config.yaml
n_layer: 13
d_model: 512
n_head: 16
n_kv_head: 16
head_dim: 32
d_mlp: 2048
vocab_size: 12078
activation: "gelu"
norm: "layernorm"
norm_place: "pre"
norm_eps: 1e-06
positions: "learned"
qk_norm: false
attn_scale: 0.177
bias: "none"
tie_embeddings: true
parallel_block: false
init: "normal"
init_std_qkv: 0.0143
init_std_o: 0.00281
init_std_up: 0.0143
init_std_down: 0.00281
optimizer: "soap_variant"
lr: 0.00228
lr_mult_qkv: 0.7
beta1: 0.95
beta2: 0.95
lr_head: 0.00561
grad_clip: 2.0
warmup_steps: 200
schedule: "wsd"
decay_fraction: 0.684
decay_shape: "linear"
final_lr_fraction: 0.05
batch_tokens: [131072, 262144]
seq_len: 1024
doc_mask: false
train_tokens: 848500000
steps: 4535
dataset: "wikipedia_en"
Each number is 128 + 24 x the weight over the matrix's rms, rounded and kept within 0 to 255. Layers, rows and columns count from 0.

# layer 6 MLP up, 2048x512, rms 0.0852, rows 932-980, columns 0-63
[[113 143 129 153 137  95 153 107 123 145 114 138 164 126 130  85 178 142 123 113 174 142 103 131 172 131 115  83 107 123 100 138 109 133 124  95 157 189 116 132 153 122 114 115 141 123 138 104  97 149 102 159 132 106 184 101 161 151 131 139 130 124 111 132]
 [186 112 126 103 101 109 174  93  97  81 138 133 107 121 106 164 162 144  80 115 100 152 137 115 146 131 139 120 140 154 114 131 154 139  92 103 167 149  96 128 152 117 125  95 151 118 141 160 122 101 140 115 120 106  92 161 100 120 186 120 150 129 125  78]
 [101 119 119 115 127 138 131 144 124 146 121 132 114 162 130 172 160 146 127 111 116 144 162 130 182 113  94  90 127  85 184  90 116 152 135 136 149 141 155 143 174 117 122 148 139 130 122 119 124 161 118 148 166 119 123 153 135 105 138 122 143 150  64  82]
 [111 137 144 157 146 109 157 134 126 146 173 136 143 128 155 160 137 106 130 161  76 112 142 157 145 142 116 135 159 111  76 167 123  79  69 141 146 116 102 138 106 146 148 114  74 155 175 156 105  83  94 141 147 116 128 146  91 127 114 158 104 135 100  82]
 [134 149 151 112 122 148  96 145  92 116 130 147 109 145 146 123 133 136 154 139 109 111 157 113 118 157 110 138 167 148 108 125 136 168  85 150 119 102 124 113 142 130 100 117  91 150 162 144 128 136 115 111 139 132 112 147  94 112 143 123 128 124 128 145]
 [117 103 146  79 136  61 133 136 161  89 170 137 137 132 112 126 131 142 107 122 148 147 139 107 116 119 121  97 127  89  75  79 135 140 130 154 115 114 159 124 136 169 150 174 120 119 127 158 112 148 181  73 122  81 145 122 112 128 130 118 140 109 140 111]
 [148 151 153 158 114 103 132 147 144 122 128 206 132 111 154  98 120 106 163 126 115 104  76 102 117 153 127 117 124 128 161 143 105 133 180 143 135 115 112 112 110 143 123 106 137 141  95  97 158 131 185 126 173 127 135 134 123 144 152 105 106 129 126 144]
 [113 161 136 144 145  96 136 125 133 172 128 123 142  91 122 124 130 142  92 139 101 125 152  85  77 128 149  94 104 126 155 107 134  82  22 133 113 119 116  91 133 139 179 125 152  93 124 102 112 131  88 111 127 117 116 147 171 145 183 151 139 136 111 107]
 [ 99  98 158 130 126 113 141 120 128 122 115 132 114 136 101  85 117 127 129  81 116 109 147 118 165 120 106 172 120 143 130 131 154 155 124 132 143 170 114 157 117 131 130 112 133 132 133 134 133 138 165 148 102 122 156 100 157 125 117 132 171 126 120 123]
 [163 131 126 107 109 108 171 120 149 152  93 151 109 217 123 138 122 155 186 113 164 122 169 139 159 116 112 107 148 138 131 155 108 124 118  77 100 125 150 152 121 180 144  83 142 156 118 147 109 137 125 152 170  78 139 120 112 172 131 137  85 144 120  81]
 [159 146 124 123 144 144 146 143 117 123 135 135 147 130 154 121  93  98 197 126 187 147 122 117 122 175 112 107 115 113  79 141 160  85 106 117 130 105 100  86 120 147 106 164 101 152 135 154  96 132  89 110  93 131  93  89 139 176 131 150  88 115 109 155]
 [117 121 123 127 154 108 103  95 173 109  91 125 128 114 105 117 156 121 130 127 119 111 162 128 143 143 124 132 150 120  99 138 114 153 113 132 119 128 123 126 119 149 151 131 137 133 143 130 119 109 113 127 145 118 131 145 174 109 116 165 134 100  85 103]
 [133 137 108 123  89 109 108 134 125  82 101 106 152 130 108 133 142  96 143 145 127 126  77 105  99 154 122 123 151  62 108 124 137 210 123 112  76 169 153  85 128 111  82 123 122 126 175 121 136 128 100 150 113 156 121 125 149 100 138 118 114 127 107 113]
 [143 105 134  99 133 136 101 112 107  81 131 121 151 108 110 120 116 134 143 121  85 109 123 116 150 142 117 110  94 111 100 142  61 124 142 113 114  81 121 116 116 128 118 105 122 137 145 104 144 146  81 120 134 122 106 156 125 106 109 100 148 124 143 178]
 [117 104 149 111 104 135 128 116 130 129 128 137 144 134 122 125 146 127 134 152 170 110 118 137 113 140 125 123 143 139 153 114 115 113 132 110 141 122 119 137 106 131  85 128 128 152 174 105 134 113 113 151  74 116 169 143 167 133 130 103 134 118  87 114]
 [141 144 164 158 159 118 133 107  99 124 122 103 133 172  97 116 127 138 151 148 133 165 130 135 169 117 137 152 149 138 135 144 159 113 140 108 154 122 128  80 134 150 150 128  93 128 103 175  91 119 145 129 110 133 118 139 128 136 147 109 121 150 146 115]
 [170 135  86 140 165 126 137 167 130 135 160 122 142  96 127 127 148 182 114 138 118 153 155 149 124 136 101 120 111 147 124 142 153  85 137 165 123 108 118 134 110 122 132  96 188 143  86 162 170 162 152 135 122 132 101 149 118 135  92 110  93 175 125 127]
 [ 92 106 169 135 135 123  85 127 106 145 136 101 111 101 161 129 131 111 137 130 164 139 138 173 132 142 150  87 113 134 104 118 137 144 117 123 163 148 141 134 130 128 129  84 133 150 122 141 125 108  93 118 176 140  84 136 120  99 118 118 135 103 129 142]
 [113 136  98 181 147 108 157 126 105 107 112 119 153 116 114 123  94 106 144 170 165 104 152 127 141 135 162 142  96 138 122 129 115 159 126 114 127 102 115 111 155 120 137 163 119 133 156 118 150 128 134 101 147 137 151 144 133 176 107 134 115 122 113 171]
 [143 153 134 154 136  97  90 142 138  79  89 123  58 163 156 125 145 135  90 117 102 175 121 117 182  88  99 138 114 105 101  59 148 135 123 136 181 149 124 161 181 159 125 145 116 144  80 120 108 102 140 120 146 103  93 164 125 134 160  77 109 166  95 101]
 [132 116 102 103 100 125 141 135 118 150 158 153 127 153  99 125 117 117  96 139 144 125 129 136 122 130 143 107 140 129 159  83 140 108 157 144 160 115 114 127 146 150 106 111  97 129 178 135 121 151  74 150 108 172 162 127 117 126 148 114 107 121 130 156]
 [100 105 137 146 148 110  98 100 112 171 107 134 126 108 157 130 126 139 107 107 115 134 115 160 128  81 167 172 115 114 143 109 123 105 146 148 120 129 118 159 125 121 118 142 106 122 108 106 135 106 123 130 143 182 134 142 105 141 132 157  77 157 140 137]
 [143 166 149 153 133 104 220 118 118 116 122 143 114  96 121 158  82 133 103  91 164 126  92 154 123 125 157 124 132 103 129 162 130  63 135 136 200 130  48 145 153 130 109 158  60 134 119 103 155 118  98 146 143  96 213 120 148 195  68 138 146 100  83 119]
 [104 116 142 156 105 146 125 122  86 108 102 171 100 170 131 111  91 132 119 146  96 148 102 120 139 123 111 127 147 126 127 131 119 160 116 126 154 167 147 118 178 122 132 143 130 167 108 138 110 148  82 116 167 102 123 101 117 119 142 136  87 103 119 137]
 [126 164 147 106 162 122 100  88 123 116 126  90 143 133 118 137 164 141 108 114 135 103 176 145 155 159  89 146 141 138  94 107 108 140  98 192 154 133 102 133  81 129 143 140 135 100 132 103 139 122 104 110 153 120 126 127 153  97 141 113 145 131 115 146]
 [114 155 139 110 120 135 126  90 137  70 118 117 150  86 150 124 144 152 129 142 142 143 128 129 156 116 112 109 122 132 178 224 151 113 155 124 143 119  70 120 101  95  77 134 108 129 119 172 136 170 171  92 137 142 107 121 132 136  82  95 147 169 116 140]
 [ 58 153 136 151 146 149 136 116  82 136 100 127 150 111 165 129 135 138 137  86 111 119 140 158 164 137  95 119 165  64 136 181 134 141  84 152 107 140 179  49 126 175 141 154  73 142 197 143  99 136 132 135 134 144  68 155  94 127 134 122 118 126 120 108]
 [134 125 149 138 105 125 131 114 104 123 125 160  95 155 128 113 161 124 176 131 115 122 129 113 124 151 133 123 106 133 108 155 116 115  95 147 111 143 114 117 135 164 146 125 106 142 108 148 104 147  79 146 104 166 119 129 119 156 102 129 122 170 124 124]
 [164  98 148 139 129  89 138 144 132 168 157 161 116 132  87 144 136  95  74 111 152 110 130 107 119 137 143  78  78 192 152 127 132 102 108 133 122 126 173 114 126 139 127 118 105 121 130 143 138 127  99 157 111 128 150 112  95 101 114  94 114 140  87 134]
 [ 99 144 148 132  98  79 140 165 127 143 128 135 132 105 138 142 140 136 130  99 159 143 145 122  80 120 119  99 106 128 127 142 144 117 151 130 145  82 110 123 148 120 107 115 137 109 115 127  89 106 138 132 101 128  97 148  94  97 144 128 154 135 197  71]
 [129 114  89 150  99 112 149 110 129 122 118 112 156 112 138 113 122 120  87 103 115 167  96 118  96 132 160 141 176 180 129  95 101 119 126 101  86 111  96  98 133 139 122 135 110 135 144 129 118 150  97 136 150 173 102 133 101 123 125 117 131 127 154 126]
 [131 138 148 103 139 139 118 150 116 130 132 158 150 120 149 117 131 157 108 140 102 127 128 134 121 107 157 136 114 173  93 108 132 124 117 158 128 141 100 127 112 129 122 134 143 110 163 134 114  86  76 137  71 146 137 170 136 142 142 103  96 132  65 144]
 [129 137 139 127 175 144 123 112 116 146  97 140 164 122 132 135 137 112 118 141 142 141 139 109 114 125 128 108 142 111 110 131 136  97 139 144 152 135  94 115 144 125 124 122  98 145  87 143 133 137 128 139 118 100 131 101 119 153 110 104 112 139 122 117]
 [166 141  99 142 164 129 173 150  90 150 158 141 167 137 174 131 139 145  82 107  70 129 112 160 171 113 138 147 110 132 120 151 126 156 104 140  80  71 103 126 161 153 119 118 111 133  81 147 109 153 165 192 139 178 134 159 171 104 126  94 154 155 119 135]
 [134 105 159 142  91 133 103 156 114 138  95 159 172 125 163 110 159 130 145 102 137 180 155 158 109 129 136 136 109 123 150  80 149 119 111 154 126 131 118 127 132 125 107 131 172 176 126 150 145 142 129 131 106 103 138  65 109 103 133 169 127 162 132 146]
 [128 110 141 126 144 157 121 139 116 131 137 157 127 114  78 105 104 135 128 132 135 148 126 141 125 134 107 103 132 120 119 135 114 127 134 108 122 117 143 120 137 141 134 117 113 140 154 136 138 137 143 117 107 129 110 132 141 111 119  98 120  92 136 151]
 [131 117 149 154 138 158 113 113 118  78 152 146 110 108 117 136 125 150 143 120 133 113 142 115 140 160 142 148 106  98 143 147 128 145 139 165 124 155 157 134 119 118 115 126 128 132 127 111 128 103 148 151 115 151 123 148 129 125 109 133 142 115 115  60]
 [101 154 115 122 121 164  94 164 164 131 117 152 126 140 140 120 150 116 114 159 144 145 134 150  90 127 123 161 138 116 118 126 102 114 115 117 118 174 156 148 105 122 108 113 140 108 120 118  89 156 168 138 113 143 114 124 105 164 122  86 121 144 122 155]
 [122 130 130  86 156  97 120 122 190 149 160 121 136 105 122 100 132 138 107 116 161 110 114 155 109 109 122 122 125 105 116  97 154 112 120 132 117 115 105 127 159 129 136 132  95 161 137 119 170 144 131 155 111 100 105 137 115 117 115  94 115 130 112 147]
 [155 112 169 101 110 119 107 118 109 125 132 146 148 100 202 103 120 138  90 144 152 124  85 133 140  84 110 103 130 101 144 143 147 170 111 147 108 134 125 153 111 125 139  69 140 152 113 116 154 120 164 161  70 123 153 159  98 164 164 119 115 140  97  99]
 [144 150 122 119 139 135 140 133 122 154  99 141 137 152 158  92 128 116 114 122 161  76 131 146 158 102 118  90 111 122 151 165 138 131 102 117 124 163 109 142 136 111 119 152  96 117 133 106 104  83  94 171 185 138 136 141  88 123  78 140 124 161 150  96]
 [181 135 122 157 137  74 130 145 128 146 111  89 120 128 146 136  93 118  76 129 141 105 122 105 130 123 114  63 126 100 128 149 163 144 154 129 119 170  78  99 115 136 112 146 100 138 121 191 105  89 116 138 192  95 122 123 116 142 136 152 119 108 100 117]
 [112 136 111  97  93 120 137 140 115 107  97 123 112 114 143 130 128 120 111 127 109 138 148 126 107 136 126  85 156 150 144 142 148 155 165 153  80 151 172 137 104 130 133 133 121  91 134 108 147 140 173 135 120 125 118 124 143 107 131 135 104 134 150 170]
 [160 130 149 142 160 134 175 134 151 116 103 141 146 152 154 113 164 162  86 115  79 115 136 109 130 138 106 111 133 149 113 122 130 141 114  97 191 115  89 118 118 134 102  96 109 133 115 125 107 102 137 132  97 117  95 132 156 160 132 107 109  68 126 136]
 [ 97 158  85 147 123 102  94 136 141 143  85  80 149 140 111 152 107 102 178 126 143 181 125 128 154 100 145 174 118 140 172 178 108 108 196 136 156  80 119 103 156 142 129 163 115 124 171 107 150 159  89 127 117 130 190 131  37 151  76 148  93 132 145 176]
 [113 135 115 171  80 147 121 110 160 134 143 107 128 117 122 112 145 151 122  88 126 123 121 137 136 137 149  97 130 133 100 128 112 154 161 168 148 123 112 143 122 152 109 101  84 157 124 129  95 138 145 126 151 133 192 154 170 107 117 137 125 119 136  74]
 [ 98 103  58 161 154 152 135 149 131 135 132 153 102  91 112 151 164  71 122  96  78 159 130 144  93 138 104 131 123 149 132 103 103 126 120  76 119  94 129 155  95 129 119 135 112  89 154 103 116 159 119 121 135 154  94 132 175 135 135 122 112 143 143 131]
 [117 143 150 123 102 127 134 129 126 138 158 136 140 123 104 106 111 162 175 145 116 136 148 104 112 159  81 110 115  99 118 126 113 124 119 135 148  86 146 125 105 110 129 136 170 113 103  74 121  67 122 130  98 149  96 112 146  39 134 131 121  90 142 119]
 [151 148 137 118  91 122 138 133 102 114 162 127 144 154 107 138 123 109 155  64 159 121 132 119 135  93 129 119 165 129 110 194 111 129 115 139 145 100 114 132 135 112 154 118 117 161 141 131  75  89 114 122 137 130 139 150 119 156 141 102 142  97 134 145]]